Part of a small language model's weights: MLP 384 GELU.
Each number is 128 + 32 x the weight over its row's rms, rounded and kept within 0 to 255. Layers, rows and columns count from 0. Numbers have three digits each. The size before them is the row's rms in percent of the matrix's.

# up: layer 4 MLP up, 384x96, rms 0.149, rows 90-158, columns 0-95
# down: layer 4 MLP down (transposed), 384x96, rms 0.137, rows 90-158, columns 0-95
up90 099:176094058139112147142142141155132090144068139063145196106071110112105138169210115150122148115172124145102148135108141120131119097102096132091155119079099170128148098175211137153131109151160103157155115118116149094192150096066143111156085080105129152132062127149104090143083121129112085122
down90 105:068119151092128094151124145044114094159113102161163123135157105186072081077098178146112116121120128105119127097145093143076140130126143126125139164099142089127118083103086070152141152125097149122123158125147110151118125111118098161053132036154142129089143113198103057146106167123115112054
up91 101:120124076137140132120111152134167155091115110163196134110128152100128110106118128193112188102119069055098109117133152145144190173118096158143141128127153214141171170141163132159111158162097084166088158129144099109167099118130111160124146145187079231128119112167096143116085110129109169147
down91 104:114124082163123080161081139124091127104160154113111178174093123111082130136154124103161144093115089173215151114148157120125089134141091185070165111169127097100189127178098147198137151112042110102149107119151120116140102118116123130117137124122107180109150127155091152118229157153141130164
up92 101:121164111197099154156162112131145150086145134113166137107076176103153104039127130134144131142176125051131165120131099109090144156101178144170172115139124198138175138158159128128073089144140047174128181123113168143153149117127144078118109123109113150132093139154110140154157071077153078157
down92 096:119103041063122116203130137148124142098112128114143103146107104141124138081138103112115132083104136126146126112176085063086115126125143084062072116122131107104123183105176166123174107148127121116122081174158067134140186142095179192120078095144118122141093128170135105088082167132098109081
up93 113:141158164149069110149168100145124179127190150154094197115126140125125119080152123128137109091128126151163165160130140136138127175152066133125154126103139152120140171136255133137087135145115096168148135164138123127193141188118124125167091087156118095135074082111130121080110133134169136168
down93 109:029130159119212158069112168107130106108121141155128087088180107157095087167128172168143127120184121131116131122144116104053135129145069170157111165116098151134123157112054140117207115120125144212148115148158138100118129175139148097139125121108140161094146096156147154112084122163123126114
up94 083:147074174163133098148115119122117135108191148152138110186123100072110083130133154119108100114190146082110093149187179138140114132119125103080152155064148186135081110189075122070144111068170139098161143148143081070178181108176117142165140104118129128100143114067131147117109141101118130166
down94 089:130061141047115166119093156129133152128114075144150123135117127165113108098157166192152098120118103108145137148133114166102126138122106208098121133098111192106084138147095137145119129205126138167113078111121154189137132142103083159226151085128125094141127087114150178133110133089138185067
up95 088:168120093099154158107149089129141128130157149107120128127152192137136157130169165132074188182119104184130098181156120179115088173091130136145123168154124082117117162144115114183105076093189122178161171114070127098117139144132083094079133170162080164122106112187108120080201110128112102113
down95 093:105144134105076104087157166124091138158135147122143129130121151118172115114122088088155128183177127108111120179131132135114133160129147000118166108130127084128086107116148152112099109102122157106110149090151110171130065159168118159095124094114150129166127117214057131142099115163100185192
up96 084:052173112151137108147137147106083140134145167131123062162097108177131136149093131128042164133095106127123133132128151151162130113168150082148106142137144111150072104127151099145132137089105176110131190151123119029124094076198163137145100140158118186084128106071092122091106114138105065127
down96 080:137150151139153139103159157154174124177114073091149121133157146153145110204135137100095039130111104135116129097095140105117117129144140132164135178118172174150117130177083131086117136112083142127151162160177093090147137113089144140081078154150082169174125115100140157076073144098163023140
up97 105:136114115138154150169162173058126109083106163189168080123184135156111165139139096118110128084148142109098225119156163116118115197104137095154173095127109147120096131145196145097092108140132143154161131137095139124152069084157074166127125148097078093154077091169159129153141089119142174134
down97 106:169121106118110119132128136129112167176108174143122106104165114093207166121111117148091163094104175171079164171103127177162107132120192113109131119148193126176182106153166104166096100115174119109185165115070151143135165127129106103122129153140108172155117177185126198105179101075152132108
up98 113:073124171105078156157120166141120078147141148135103144116105135146088190133192112111145115118157144152145188144101196179154108166123097147170081126160174118172102175129091187151114177107123059152122160143130137136123181094111118139139074087139101142119124123084109155106060171151128103061
down98 104:130093118135075137086134075088085141145141107171106139149117133119069116129072143177059180165100133191061095127128127086109057112112098143093142100162067102064156167118076090162121115109092142079148134122171137152102119118109151097133159137122177115137123181169120079122093150115164101136
up99 113:020105148117125139144142139100120093149088135125126134108111088129148063158169165185116140079164113129121130129178107116134114157189171142110122125113144133134107168096162091121074138179096188157104134155151120166090146102088086144157049156104126104104100106052159084120130125156181121083
down99 125:060140171134154177130168130113132125176117155096149174166135113093114167107151144170134102134080152153197154091178191147112173132176115098076114172169180101147183143119095117134100137131158143157127138121163137159073159160160097146156152170159081085130183090162155127177127101176136097147
up100 106:089123106139131106151138108126138120100164113056147133126156142035154132167116129122082169094133116198157150147080107101105146135143227151114143125158116140129124194151125143174175165073110054161159148111157151115157166121151126180204144092161121149120144137142076126102111169108119135169
down100 093:167134165092184145139087140146180106088134127112125113181118140125086171145082119162170157145151158160052088126146137129158117125155144096124122156166158079113173089122098113150142153048105161086095146157161094138144183144240183115104130068120139105133108117109125087156110087122137108154
up101 085:099135114118154117032111133126075092076155131151140129120158107110131105125129096106132146116116137146174117139114094146008127103124113157096155118173135120144134151142110092098112118166172082169053122107082139164100140132179096108200189088098122156162083099068154139143145136132126075121
down101 092:109105159060130100178140041122110107155115096141151198111066160174168112091134135187104110129128157128081125109102088176138073147142119177064114135095077159116072116120121107128139118139117112061140165099132111076151109142123150119085103146143151095167153166128080147059104148152145135103
up102 090:088147074149151109149118107118109110127113106122178158147125081114121105123194140132189142119104133155088127090120117168129164162124170125108176070118101126087106119125112108186176182163077155128099106161128102167090163070142149107171159152075148091139096125176133153084125169069133116028
down102 100:125121149146151131130150156061081132093128109164149121091157111180122154127129151163056107136144166098109132173170145139051097146153131185109141139134097083134133106161186133154179162148125166172135193173122129067138077155121183117102137164160166134094065166165122154155092132131188125165
up103 109:124130057138180100096138146138085129139111156152160077067092154130143154147155117148145125103133110110117116107149115162132135129086202090150108124106097133218120091131112108106078152125159161150071118173156194178115192088128067069115069080118111127114096139103162080118124122131134074114
down103 108:131140107123145076144075100151079135149156085134042132135155134093142137089132127167169061128172119117140180077073076056112120135091139099127127113173112038099193118145134096079150148139132094116181092080121121142114094167131152108163168099110136153137106064146145133131117137115159097117
up104 106:127113153112142169083107165151100099113124172178110136157119107131145175128097063144105165109100169133136076101098129175169146147159139138129185219158151157118132109107130162140124145107119155093119153122086096147116114082119102101117120146124094171147066113116187148142218124110018138156
down104 111:151087198127124153142102130132142083057106186160139167134129130134134159110136122143097141141118146134118158173181183130132145126109117150084127105091088154077109078152136218134131080148116126114135176191108132170117147125152142140210140144153198058090112129126094052136145109151130169145
up105 064:094105098128133142097121094160132086099155166138101130148076156127149113137139110136096122125103144167156066126113209137185204145109136120100123133090163153094157160066132102150120096137104131127111183142141124062160141103164110090113146100164076033118111150080190178085147146139080099140
down105 073:165117170099132098165120156073095110190161144170118136128112156147086132164181082086105157054159120150152173097157135120128154109138143152160161104104110083092155132142152238162106134157113134155170118092134142157161200138094141128154160101097160108144145143103156086072120062108132137157
up106 075:107058125097145137130087079133212131166142137159121052101134158068102123162110113132141131181099190116192127169131113145121107159127153102065104089118066191130125129091123139115094132080136120108111128155109154154173167124071105171136197178107139093102141086135139118092139175143125142136
down106 076:179100104118192180133151130158124163105136108118144235125130102170126121114163126131108124119125102104105061125098143182099142100139111172171156146148179140172155115169160138073139166131072096134100099119127120141057088152184143167192143172133083141152110126152141099150164084131184119107
up107 109:150099168112121140093140107158140154089213133124129112124129106102119089195142167179125150161139090129125129146090116136109120145159108173127085224121047131149157105063124119203099126145102099140152188114157137168136125098138098172142125115114118118156154107125158051173103094172142138183
down107 094:136094126134136106133097137141138138170090172065109064116055161112117178141068109191110111162107180184182143124136168139153106180104163093119133068060103098185091111149164086146104164109149169149122153139078064119118087129122125166109136117154149128116125149146154135160131082144074133147
up108 114:138096170118109081163106059137091116119167120241083147097152141162122104102086092152132103137139120176144134105162128136130131159126143148098150127131116116116130195131073104142123182121142143115074146106096149200177113066181157154113106091095121130136147077086179123165096132114121122197
down108 106:151086125108064157165139142150128187144130110173126148136166152057116119109131135116117181142133162198159097111172129170178142084178143095065193088171132167173148118158185134131162176103144167149099201131159128147159112114168116127074087099120167105122124145154121095134136093139091123162
up109 123:141138127162083112125150117104119120061107157074128170144116155143117135143118128131108126112122150135130065110179136216106138113119132124121115164104112136182118131068201092160112143163182087062118142040105181131153144188138136043138130151140083133138094097107120136137185113168140098088
down109 118:158138155137083170124093117150136137088080151118143162114103141121161092114149084154118141114125152068182139201138170137126124163174160167128074093125044127135106120129101175207117133157156169119119135136110110124140042154135092114096101129144169174148109158113148092221133104117107074115
up110 104:072183194144052124106140056148165096126105117085121158079102133187156086120129133135159101148142161110156076079106112097115111122127065100092128107125142128117141110144085133126122199202159175128149098170169129105134171176120118057130168121112147120181098111142134156163138134146098103116
down110 115:094120150146175134112125159121136074147103150115152119068147077171098134103090117157144167150175083071119134074133186084158066114162114118114114148090148089113096101077144121093156161123079156176094160154177077132142155122173120136124128168157069139092113086132160133142170114208130121077
up111 078:133121119119127119117170109162046098133156150091075184129128099134155089160182177127088162176074142083153143119070120141112120115143168134124090159104101097101163092183090116137146172152123067095155170163146135095169105120181068156126157135102182159186114106135137122102068150133111172108
down111 074:151142091118093089139155095136105070098152076122101070096095141134120115125121129140126203102109108099154117129206208131157132061167171134107103116048150086059069096170126174190168143141110109130135094131071113160167157172167130101152149120130143119103148121160155136120118124122129147113
up112 101:060180107101128133131157175114123125063146122092140117147160159088171156140142093034121117097118132112164145121150182127148150098130115172064079154166093164086196137103107102093124133157162117180107111117133112164170118122092124108149133073085132166093143143135118136163166129065076075104
down112 098:127128157145086119162157149122203105103091085102142151130119125126117132096109108162130115238093162144126183161182089084157137134080171084135171170153088160126165158113154128146149139203108123133129080097123106137067137167176121118125145126144131098089089163119184075142129150184153136101
up113 075:183079136154127152066117170137075095085155166111146168103062122199141114138090146117147119147119096089106125107102102090129121123121123109101170114122087139165121213184093137228121102183147130152141106162113108138187119148126143126180132125155123106165143153155177113155112121149098087073
down113 100:146126111085134152197116123124164102176165148176170153132129175096134092119083130088114149102167108111070126100169185148100070132158117131060135081091114158135105100081180131102135144168161129189157095095170160089136110141098111089128095128089119106073058127134112092137166112150087180132
up114 106:050126112120113123155110122151127167087153059183117124100133136093087151148132077107101139190112140135160189143124156085199132116191154082123160104091134199114159158151168114113159061115112147089103145138147110103124191096122120111097123065108164097161138074119120192143131117130095111127
down114 099:159157027152146188123109126139132123123095090183105120111144100085118104182097127133136104149150068100168135136135095116209153071129084110102114100140117140118162146101198092071133116134113079122159082101127182106099094117090152068189155136155159124175124141110144172125142084140119129157
up115 110:127093227143106166088120112059133126133098142115090168142116177137157136152151133128110088129107171105150158135080131119125147143118152107105119185142113107062121112130078158091097184145096093189120149140156159074113116104146109111160120196106159142173145127143155070150093223131145097092
down115 121:141153150151168137085121177086069080147141180148134191126187166205131127147120101096110160104141161156108135060118151116121143087094136139079104138127140154108115082140085163149128077147167109119106137133132148153160108162112117112130113077124131126155118129154166127177165163226085045133
up116 099:117103124113069106092117160126168091136149160113112127165099117116123119111081161090172155106085173151129107122132153157144152165093134048123153137154094153069096172138133117123118155154188184139184108161083117144153095152125135022144102124159077169117139161111149197111157150095190140150
down116 090:194120096175115178101146141183141145130104082130130140153121160128140053136158084109112166160187153109156087137169169140134104135116124200155148172138140165190128133136097156096104127069101110072156073078153114147071119145152089215096124122120137140134132144084078105146135116138157147089
up117 093:154107143166136057129114193155100104132116131150096116139109185165113118109092102136088089131132116125169143164129094132099111151138113140165120176184148136112110124114182132126128123051127107132125127138190129129090114162095154151146091123177173194159184030132123189092095167167180124172
down117 090:108174054115113180151122191160143133135109118112173180127171157179129147126140133189152129111142121136157149164113089131104112129125117178154206114114148171159158166125101123092050119157140177165076104144099140113181150140102094173159087152136125118097051163123125109154194120138127177138
up118 083:132090162155163155123100183133102105166131131192095088093117135142178190102134183170140134129132178149115134108171098136110143159153096115100070142113123148181114080204173162110079116179120137143135149133097136130162068159142133095044129143112182106143128096137059142147130131187172122122
down118 093:176181120128129150182197101131186128122083083131174145156179115171120133132117147127139218109100128189161140090116136161152151092149153121128221153123165150169099127099144101145152145108147068159095143105108132165114091159092158129129186108064114131166152108083144131094158149109102135096
up119 099:100138103123050098182133149107149097128097137104070096168074188139128121152196134112143144127121180096154113103132105148175203144072160152129152101107126142184158151147121160133156138136119141063157127165163147135085153118122092066174134158130090090105076156113093152129128098110079077086
down119 110:092136170104067125129109082142177090113188075118104130150139102104121103084209157169159115135116166158171153126159146137132141090085101117152179126115117149103064146187130092188111087173166147144140162149073114084085121138116060098137124100131146115133125144167094133149163139162133051108
up120 071:073124156086125116073177103164151087182131081134133119106131155207144150168079131119174123129167175122180148153176115153077174127158153135103120192106100163113122109103095121127121151117153128114187156136132149149133116069168124133100079111213144177120119106090151158106108124149055094136
down120 079:122093151138128118112095169128093126067082142094100120185153122041147131129122136101113150108098134121095152153100112132133134144160164120136117124128196066166117106136146209153150087143104140185103130140109160086088139177097183142165083125065124065092141130203082127138133093094174135093
up121 091:037142146065119105138144125141141130100144150111120120114147092144119154127086100151130118143116160177140145168099060080161139099152150088127100106127068140075185116120132151098172157206154086115105133089106173117137126075083214129160134149099125093164068133135191109099112109153093115119
down121 080:142147150114140102104133080134130115165167086103129083064140150126119051160087113115144130183095155099130095119148156123086124156083103146185173167130127148105095210112023152105099104143153103129100120138115123126131101159095123183165085096134169175129139139148050142142121111118127138194
up122 098:137155133093112169131104160149139112146121151134097151221148084148117176084066085111077160089148171155115147123078062197113148048125122094112120124142097093142098158194116122091147112154125085131152131082163130166130129150151121109162157118119146132193168118131111067101113161169083138114
down122 090:137073132176142169198087167099138126119146163166110130159077169155109094101113133084146088096150105078134108132131118155164099152100097140125137077144140074158136163093088136105089090074141134167147095110116128171157072049204106182112153115127117188137100102146146090155097116095102156153
up123 096:092178146189139087161104107145120127104136152118065085100150168110183094144176174130173135090115152074153162138049155159132167136126152180155101141134107176129119137130154121099158140133161089195127140057155118095141145162189104064152143151128122139154162074167111091170149131147114157152
down123 090:128137150127141128157055144136105103115158155128114097073138128103163158156116118143174158158161128145114137122085112133153130168117175074166071113148103113116099072058095119138153078197136134151137130113140176159113176156144118171121081153123161122095165164235136147170176134164133142199
up124 121:146084179091198174175181118164146091097124148143106132162155096149129137152154116074067123093078095090118147083113143158167140118132096076109137053105104100088182089166129102131130108177174110105088161131155139119109119139133086136143136115088121143177089094142121088146129167172062080138
down124 143:147125166104100087106156145177133081119144131144108113160114165214137131113138126146116082140118085130130130114172129157120104121050153135139113160156123070113105126108146108094114166148153106189178185150112129132137169055094141080076107209155172133136099133062102156089160104172111171089
up125 081:135104092148153143146095180106113109186104105122108105129113100148181086129101145120095122139093134131099129085162129108132100137106115089117117086132122125147099109169193066118176092164107169113128203070197138149194108136076092160094114096116101154099079051133102167106145137143076101074
down125 093:151126135115101105152150096155191130111156109142162149150183143165162143168119150153138139066126142108132177103086138145099140157114137108146132187125151058147158197119105168053080141135158092160124054131135174152101118103166159141196151134116100118163146172041170119143113088080128119128
up126 082:110121142148150103076128132110084033093100119126146175142150152137144122145093099177139102178154169123144155167175070125165149173148114056095138123122129143047183149148126140179145143143184125144089128160125126116097157140079134112125211121120117104168103137089183103141151187149116145167
down126 090:166136116144122207200071086098142128158121153126145119137111122080136138138138204149112078141106145152129112105114118111098117094138155140151176161109159137158113054153133125120136121131158125163113114139124145094146116140084054104043163123128081043188169106072102179129158147126128089112
up127 127:040089123169100087221150148144141121097137153167124111161107156083089107087181121097169134151148095128108185085154140131122123167171095085164103131156139193104132129102086148111136133169130155152144145120120132138159102093152096153146211097098163144111145132139111111095162121107119202185
down127 129:185138187163104124171185189120146128132090142163161103104113120132132151147123146157121126160150115086064125156204116131139184116148138134092124184123125135123156114079132165139115163145107115206141141159128133146093063183168165160131148131145152141061138179141143121109116212060150145155
up128 113:130136118123127109105138092170106153069087140106145035151063149137143092118164149121092106134175131103095199111105130167136137145112154114144171112172139102064118141139127094114151155082137123165085143126142175145165145188181112116144184143073139104204111159123100184162088122132076093103
down128 118:157135106081143149090106082177155106132130118052151156094133126099120134115196130104118119125139107104111098140162145123123112097141086099169166165136152087183170092142149156049096137194127120106086121098152103161149159140101168140145152199111112060147078169180065119078135104150131169142
up129 105:106156114144089098127061183166075094077129141072114124120151117159155158089109118150113099103109110126139173119139152117093065120156106093128130076120120111093144170123098098187111134134128170120088133128118143198109031197106210079146131100086164150132111101134175140104143163119148151132
down129 093:135144104096143206119151084176148175069092110127156100112158112145172086165141113117137119158191075105101070038095133133138121161065148154127119168103093123107116151156099150120118150080136062112147185158104155109109182132085101098128164151086150161104182125091095130151122101153134130122
up130 123:127134150177074100144123069146122115128136137166101075103182189093106094090113164091160141123135146131132100158079091150144160131118077120128138130106181165131110150190118153094122103178059146152153137175105118178112126102099116042189115149183093144153068114098096164135148153135081124096
down130 124:101158163174158135139090163138085123098120113155094075126140156159071111172071170154168169137149079115097138142133169091175164151141105116135081092169146132111132086120024093117133107188134124132119159183142124117149204181136106106131129155138126119101163094138169107189111158136133070118
up131 099:161106108081127137110164117136149132109079095107116179129103094129108124107135126092088086075121096128136154124082113135207149182115137095106107120121039119142161087096141078162144157100084084106149094116106144124158161077115184119174126200140148185143096149096102116091131071196131094095
down131 103:114183172090106091158067144108026171167179157132143088103103123093149157093146137059155120099065125118115076115108113146129125061106164090132102143150106078130102159176076149141123168118160110148112098120069109124088072127125094043125141109145116122116138120137123129135147096165123137134
up132 114:110122121170074127120147159071158155140136101117155122159108140121164129125159095180147114073107115135134171158152066123106106075184082138115175079103114143118138171135076139114104146100151129128161080158137150120163118109095104100176165166117190167202118179109053112145150133194066139112
down132 105:195053097123149101161136161146162141111085108100116155080133150111105156036160102072162125112147084113120137132070148067131158139120161163161120083139067107115137092104098100092126170128132107185124145124162112126187128128098137140168123129115128084116128068106140065183139068139134086141
up133 096:160127119083162106077087104154069145094092167130092198104150064183111129209168132148072131081142116072109128126133142107135111093118135146153081141144102141116133077136151180080124163180094145093119121100181121099146129093143095106133102157077138162106098098171118063124110126098103104171
down133 081:129166113128092058112154132081111119084200151132090149149102161099186147065107118147034155094128117177074139125147101075122153109182146127135120104115098102131063138110113178120129161155103128068112096131161086137144136089170111115142128169141136124097148122180080135143147138179098061126
up134 088:115145153119086040138164172103114125097104182120140081084088076137100081094105121114188166143060134120081161158158073197148138160136146146178139108174160122095155069078158123132163155159131166150124154159101125129120096148132113129134102169119157102130140110215121166120106128167133129155
down134 077:180136066166178155119143126112173147204138083124149110101125139146130064118100112136178116122115124121167128109086093159117151139132135169179166137071159176128144130136048076137099115082164141120115054138092176084106087109102134168121161092115079145111086152104121079119173125086135147089
up135 097:079157072129137140148140101124091135150151141162098117105132125143129159122101179065066174120113222120148126154097117193108104080198163167134120229147157141132118138158114146114132143161161098151083111154161125176097148118190151134186104092116115119138132086061146115132116097133141109144
down135 090:131117104099154116093116109100076112121176114083136099157147123143093086161116088175145117168101159164093096159175133191127155133150110079054146133148118141146130165152156085175119067119181127097119135144112133143127203148230109168109148171111125101135110140092175101129116156208152120138
up136 097:138085144090116157050075099164158156142140121190122123154136094164153113152131111109055127111084151089122126145111084109123142109180088106082160128197141122108118106109098136188137150123128212079162092163173116094110120133123114210195122141101128130130112083156139119079086123130119174130
down136 097:077123084110083108144128071138099147117182149122119127134079097132158168057177121098140124168172163099110116138157119140160188137176072124127143112174156138095140042089185151144183155128152111164136137083154076120116138106130135134122145091167178120104114198134150168143133140139068177103
up137 087:130163121125112137130132126120175126070148154129117173093136172072143110141159077128185148164111114126098113138114143092150191122099151104065109087094110181116100124094141181169107126148137094135136129096199186146100115186141094131135180111113094058099137080126193122056183134111093118098
down137 084:135112113076113195074073156138138119132092138098158145160139169184164146096119156155155143169177155152163098057129123131108151161188117134149116122103159170151093145132144130174144118086191187104108104155100157158143079124163176134166115097130102166139137150107096166145044129077117173151
up138 088:087191132129061087136156140059069097119127140124137183143138099119083101096156097122093128116184099190073151135128095141164133150117126169143166135108084187162176119133115106103117126145076085121116118128134147114121169163162168090159081142179067139136120111107105133148198099118071171148
down138 090:121175127094169155128159136186185088095147135173113082096069179183120151113098124124126076068118105126156095131097149111085154108148115130173145116177133180093130087124115117108095150150085181130072097159128135123171103126111063126067132166165129104161096094114168175105142169106151131072
up139 098:101160091122108128070136123127174126086157181154084162126117176078167116124147094099135098135108107088085120156220100120184140147113178152131152145175082151141125143153169145140121103116088112139079170119183151094155060154185155101150128137123126146080050126144136135094130086140101141069
down139 103:107160138199106132089169097116104082107124133122109166145174143153154133123145139132143144064147152154164151125145108130069142092133197120092178121104136191075129167094144170085081175162098119087119095106144182141152200157062097116129189123115080162162120103108100133123131137099099092078
up140 104:082107136131098130106122158115131116152115166125143130148154151109217135153110165094137094099112143121066158124124134117142107096159154081114150103137147101033163129079076111114149114074104155081117172165219172151150118140155140135204139168158098170129164105168127118123155079119099193136
down140 092:172101110161189173142092083140094125143093148135109141142091081094092088139167106140107133123128155103152159087170100150148179137083111128076156114147133102129128122141167155074118094199105112141200123087146096122137137186174124131085058114116095080152156075128174098129056162141151146166
up141 095:065101101140165112083074109077098148104148107146172134076153089146138091148191137155132160146108120070125197093117112114039100101129142149131138126166112138145132118199025162106099083151138131171121143145101165179102152132119125151184126144085135120112107111154116151145099140171089129126
down141 099:147088086093164166171208151126076161170164158150128133110090128141194103162130142125120089105148140153146068101208107119122144138109146094124117098140115109149135152108155128130144114110116117106102162094121127121146100182235068108099158107141124105124127186174087160060148105116114184128
up142 114:141159174161097098151175121186131123109159129098203120103172166134111093147118164125166107128149152137069185067110177140121178124158120115125167137151079091096158113165119139130065152183149091170124135125109111091136098098141154081154174130081180145100101122160102172133153128179068091090
down142 110:128113139166099135149149032183160176095111139127134119083145124079119104149046147113130142115098142182177200149150165151104133100076117131115103114134147045105128147096179129104117098145108141085157100118182073146114119173140098151144115205091127161106145114128132110138130105172131091175
up143 106:112133153089117096148152100155152154153133103128192144106162184158129071131144120117118112172144147069136113172121079150090132181135079124141154078162178101176119157125179109134109121147108129187075106160135120105158173116141203074122140072178161110175157119160133138152213138146119173104
down143 094:105130086231094098094082127124163104178097167123137125124173106106119140064138101135131185151081108156194106140133128137170156092094128134116038162108099137107092124111132096160139113094155109160135146145180108123122158152132110160132190117182126061153165160111137123103158162091153128073
up144 124:058106162093117155132141148167107106134136168053141147113138114088138064138093174150131141099085088134146149138143144127149088146191136092102152102175094126168126146110207140177128078146148114181137133149163155172113122090134066121128135134193124154140100101089142028136132077131112098117
down144 143:103120173090132165150127129142143139154153136083164105132146071143112085155137170181174140132140093149154185081146119168132079146148109120161122089164086134181133158115125167193151072174118151149131129152171179173114138117146122139118112155180157134161064104059162040161153095093152151140
up145 119:075128136090142179062129098110149088142074168119082103108122071113159159113114132133119123121086119118109095121153138162178087184068134102111175142120121151126047089134100141139161086130133132105112127146171086150111111138145150071072091125190146167156079098105089155091110196172161133100
down145 118:163179148114125060162177176141113062172135166136160160191122128153133114103146183103125120165144174139153088094133158067120137158135109125154110201149094089112159124035132127160090152113123126058115119105059112137107137106113114141131151129132118144112117088164116066112161160185154116153
up146 096:123130198153170103161108141108121130116135182117090170137137123133113104134093084130107109192157096102094175143100164096137137117165165140108178100132080060126093104146108142155114170155200123215168213124149147062102113121100120143111134104107113192145147156193085102128123116117141144123
down146 097:088133144074168155143129121054138064119199142114125121098129161148076072123150132151133151135098133124132161163078126157144106090126108127114087070105111114100111123188180152135111106144153131123158166147083117158125129027139143113179117109176125122130168126096030090144108131141129079168
up147 093:120192139126181097106109154122126182100172150115110041088111101080112173115122130125126125108127092092146087061142148252117104158098162101134154128130191128171107116097173119144109124122183121157108096175134100112120137148121135144120125152145196112154066126133149119097109191148126122125
down147 077:172160151136115121183157167161166179108114109126123111166119134152137106075141155122116103152119137125149099124101079103118136083129118126177149144127155138109170155150086109109170176105115145103086102108070168166099093063059096149127052121131118209188166074122137152111152076104094065121
up148 078:126123130137108058151119115142154099100197104122128134130162121103107157104094176102103152157097149125148139118184089131093098094141136034172152132157196174113169093180183073128113181101131157129102176135128151120102124101122098068159127161085147124101119059138139173183092153138128172143
down148 086:136155096108160188172171129122159113146159156185128124119145160113209098173106107099063149132176152087091110088100089064121124093118094142137130126105114092159174149098108106193173112121123111140152080163128160156105139138109091127158147184176139105090109128111149109041062135134149147153
up149 113:098059107154172165113151143126189097045165170142083118128102146169127104112165121176140108159132129094121090131125124108149200148208155091131162146156120125227098099190170114142145148124129143185142159079120148151132094118130158118110126119067164155127103110133165091131110108156163148128
down149 110:062180153098069114096114140132119147145099130180130094116147161127084151119110133054156104101107142173174170116081136122150107184136124148140120118148116162097173158132125113128080149144149225163092133090164145127192104141096119135064104152164070143137110145176152157086139169084138180143
up150 109:039152115121153142162124133152115139154147176082122137197181069173154113118134090130125136150182175138082137109150184138102095057143184111111127127097137109151132147192125120156138135199085125163134106119123112148122120102084128080194144159132127058148119124130075080138166125165158154116
down150 104:105169149101167144101116110159139146089086091140114076184101164098129064174131122138146158158092148077161099131119166101132104088146160070110111173130130131137132128191141154119080148112118121119111058146152119115134138189140135108087200124166096152134119166082051088134131158137108060191
up151 084:115173086192094144145106091106092104122116087133177122207134147178168105145194157125115125118102142109109118205165121078116168177117162164128112075120138161079130169161089114127166126122087148113139123132129070149161109149157155062149107117162106079184177139139186144116140096148122095105
down151 100:135152188110126108111132109112167148214090174176063157171111138156156167122090100104132096096127132173138172178150113119165114180121123146156130089129117144136145184079081187086080090132157135099115076158106160150109170083080121198141099103090075137168138118138107123110135109135113167133
up152 096:107103131154161134183131130120095125148082165099102032159110156137136149099133103145178134120041146066090211134082103159175142129151129145150129113152128145146155096125148178122100166134111149103118144135121131119121104088141112118172105138116082194120153116138064166103139101110083164036
down152 090:076095090145157099084154171069112096187098151157135076138111179125123157081149164134102166132143156120173150147106102103075186152151145109109106160121109072165087117165182090122092142195148128089152123191093114134161137135146111064131115082104125165130178163130141165098142136145146095185
up153 079:182163149115160141126095120064091171141073202133173122101126141182093109098120147132131100073071122110127088129060115204124105133121125149162084092139136137160141089103139167168162135110150134156191136152159139114184131071100130122181115117085119118174109136144087073171090125161111148145
down153 091:147130177180106174112136148119119126144113167088113154143091146128095154112163187140123080118103138092142112161064121159121120144165214129041143128096119112130198092093102205153126126147136134084160165108114132062120107125096144100168155133080122169130118192133120172118176156098172146105
up154 101:122152162136118105126126129161135137122085114125192131100110156123150128180131094106168144109128154110116063071109157137129100115116106118102165154097095067107117118093130152140069166107156112137120122139181125132151120115094071099135115084140087145098255082145155123126188106072071124091
down154 092:138065143153146141175141133116084163148111121180112124099144088165172147083156086210117105086131174125140106118133098119071113132105086140126053138089106083128109157167163092153101115120092159138203163092136181132164139099151138113125076154146156094139132127130135134141069130224086142128
up155 076:047108115168096117095111173161136105129103167161182092177104149138101079111069110101142148124073155120120146110160127165180070184114120140107137132139130160137111120110199125120169116104168137104148127108168140151128157050105103130153119171160165121116127086056137095067134177134141087180
down155 104:152075211125149088153143143073177097128120127139138186112147136175181149107158140117149183113142054103124099189071113124124150160175126102108168116108139149151168159126086187121084066109125146125169117122135128113074089121134124085122153144084139088143134126201087078134113141101109142087
up156 116:123094135117186128137093111119164132173103119184182114141105163182082094038090095145151082102086163147150118146124153086109069155137091153052163081104164157126135113173114152117131101122148213120132102138141142120141082111123171085147113157140139133144118104084133108118145223121113109131
down156 101:130098130152133133163144063146116084131128151155134110165112147179066167129133123204154126117098141139020131108114180097132105158129171152130127075114128121140143102111133115152127147111136146108086118115099092112160182111159144136159210090128141073119106124129153053115063161097117137043
up157 134:119117169125141113158127103118073136080171123128101153150151179178141112132136097106163098158080167139118154147110127105205155092144125027106132105159109077088100156117155136110173139166121177194109135109064143097135091145113165088167150097093158157140156072131113105117121167148072068121
down157 136:114121084083117126194143122150058184081137138083145144104093142112074124086134144141166151145100109148107140217120132130104166101158110083153136118101109102137115137124076157173125166177108197144071126111076147113118184144078139137173081099137131123119173134125137064118131179173078115148
up158 089:121079159168140100101188079107120160098152136113107197137161176121130121166138125152087125112136120125112151136166136079124082127111110108153134200093148164058123091179132086098120116224091102138124197066130158113185130164132143083146108120174110115138143085137091101143122100164087114095
down158 085:131167066135147124144125098075138174099110125118051052098101206072142136135148127114080107127129106123130156157126142149139126142107105178134146128108153104154151145182116167059142241170096106136140151129069146123184131104136128150106088128166184084134140126141175152106153110123098105119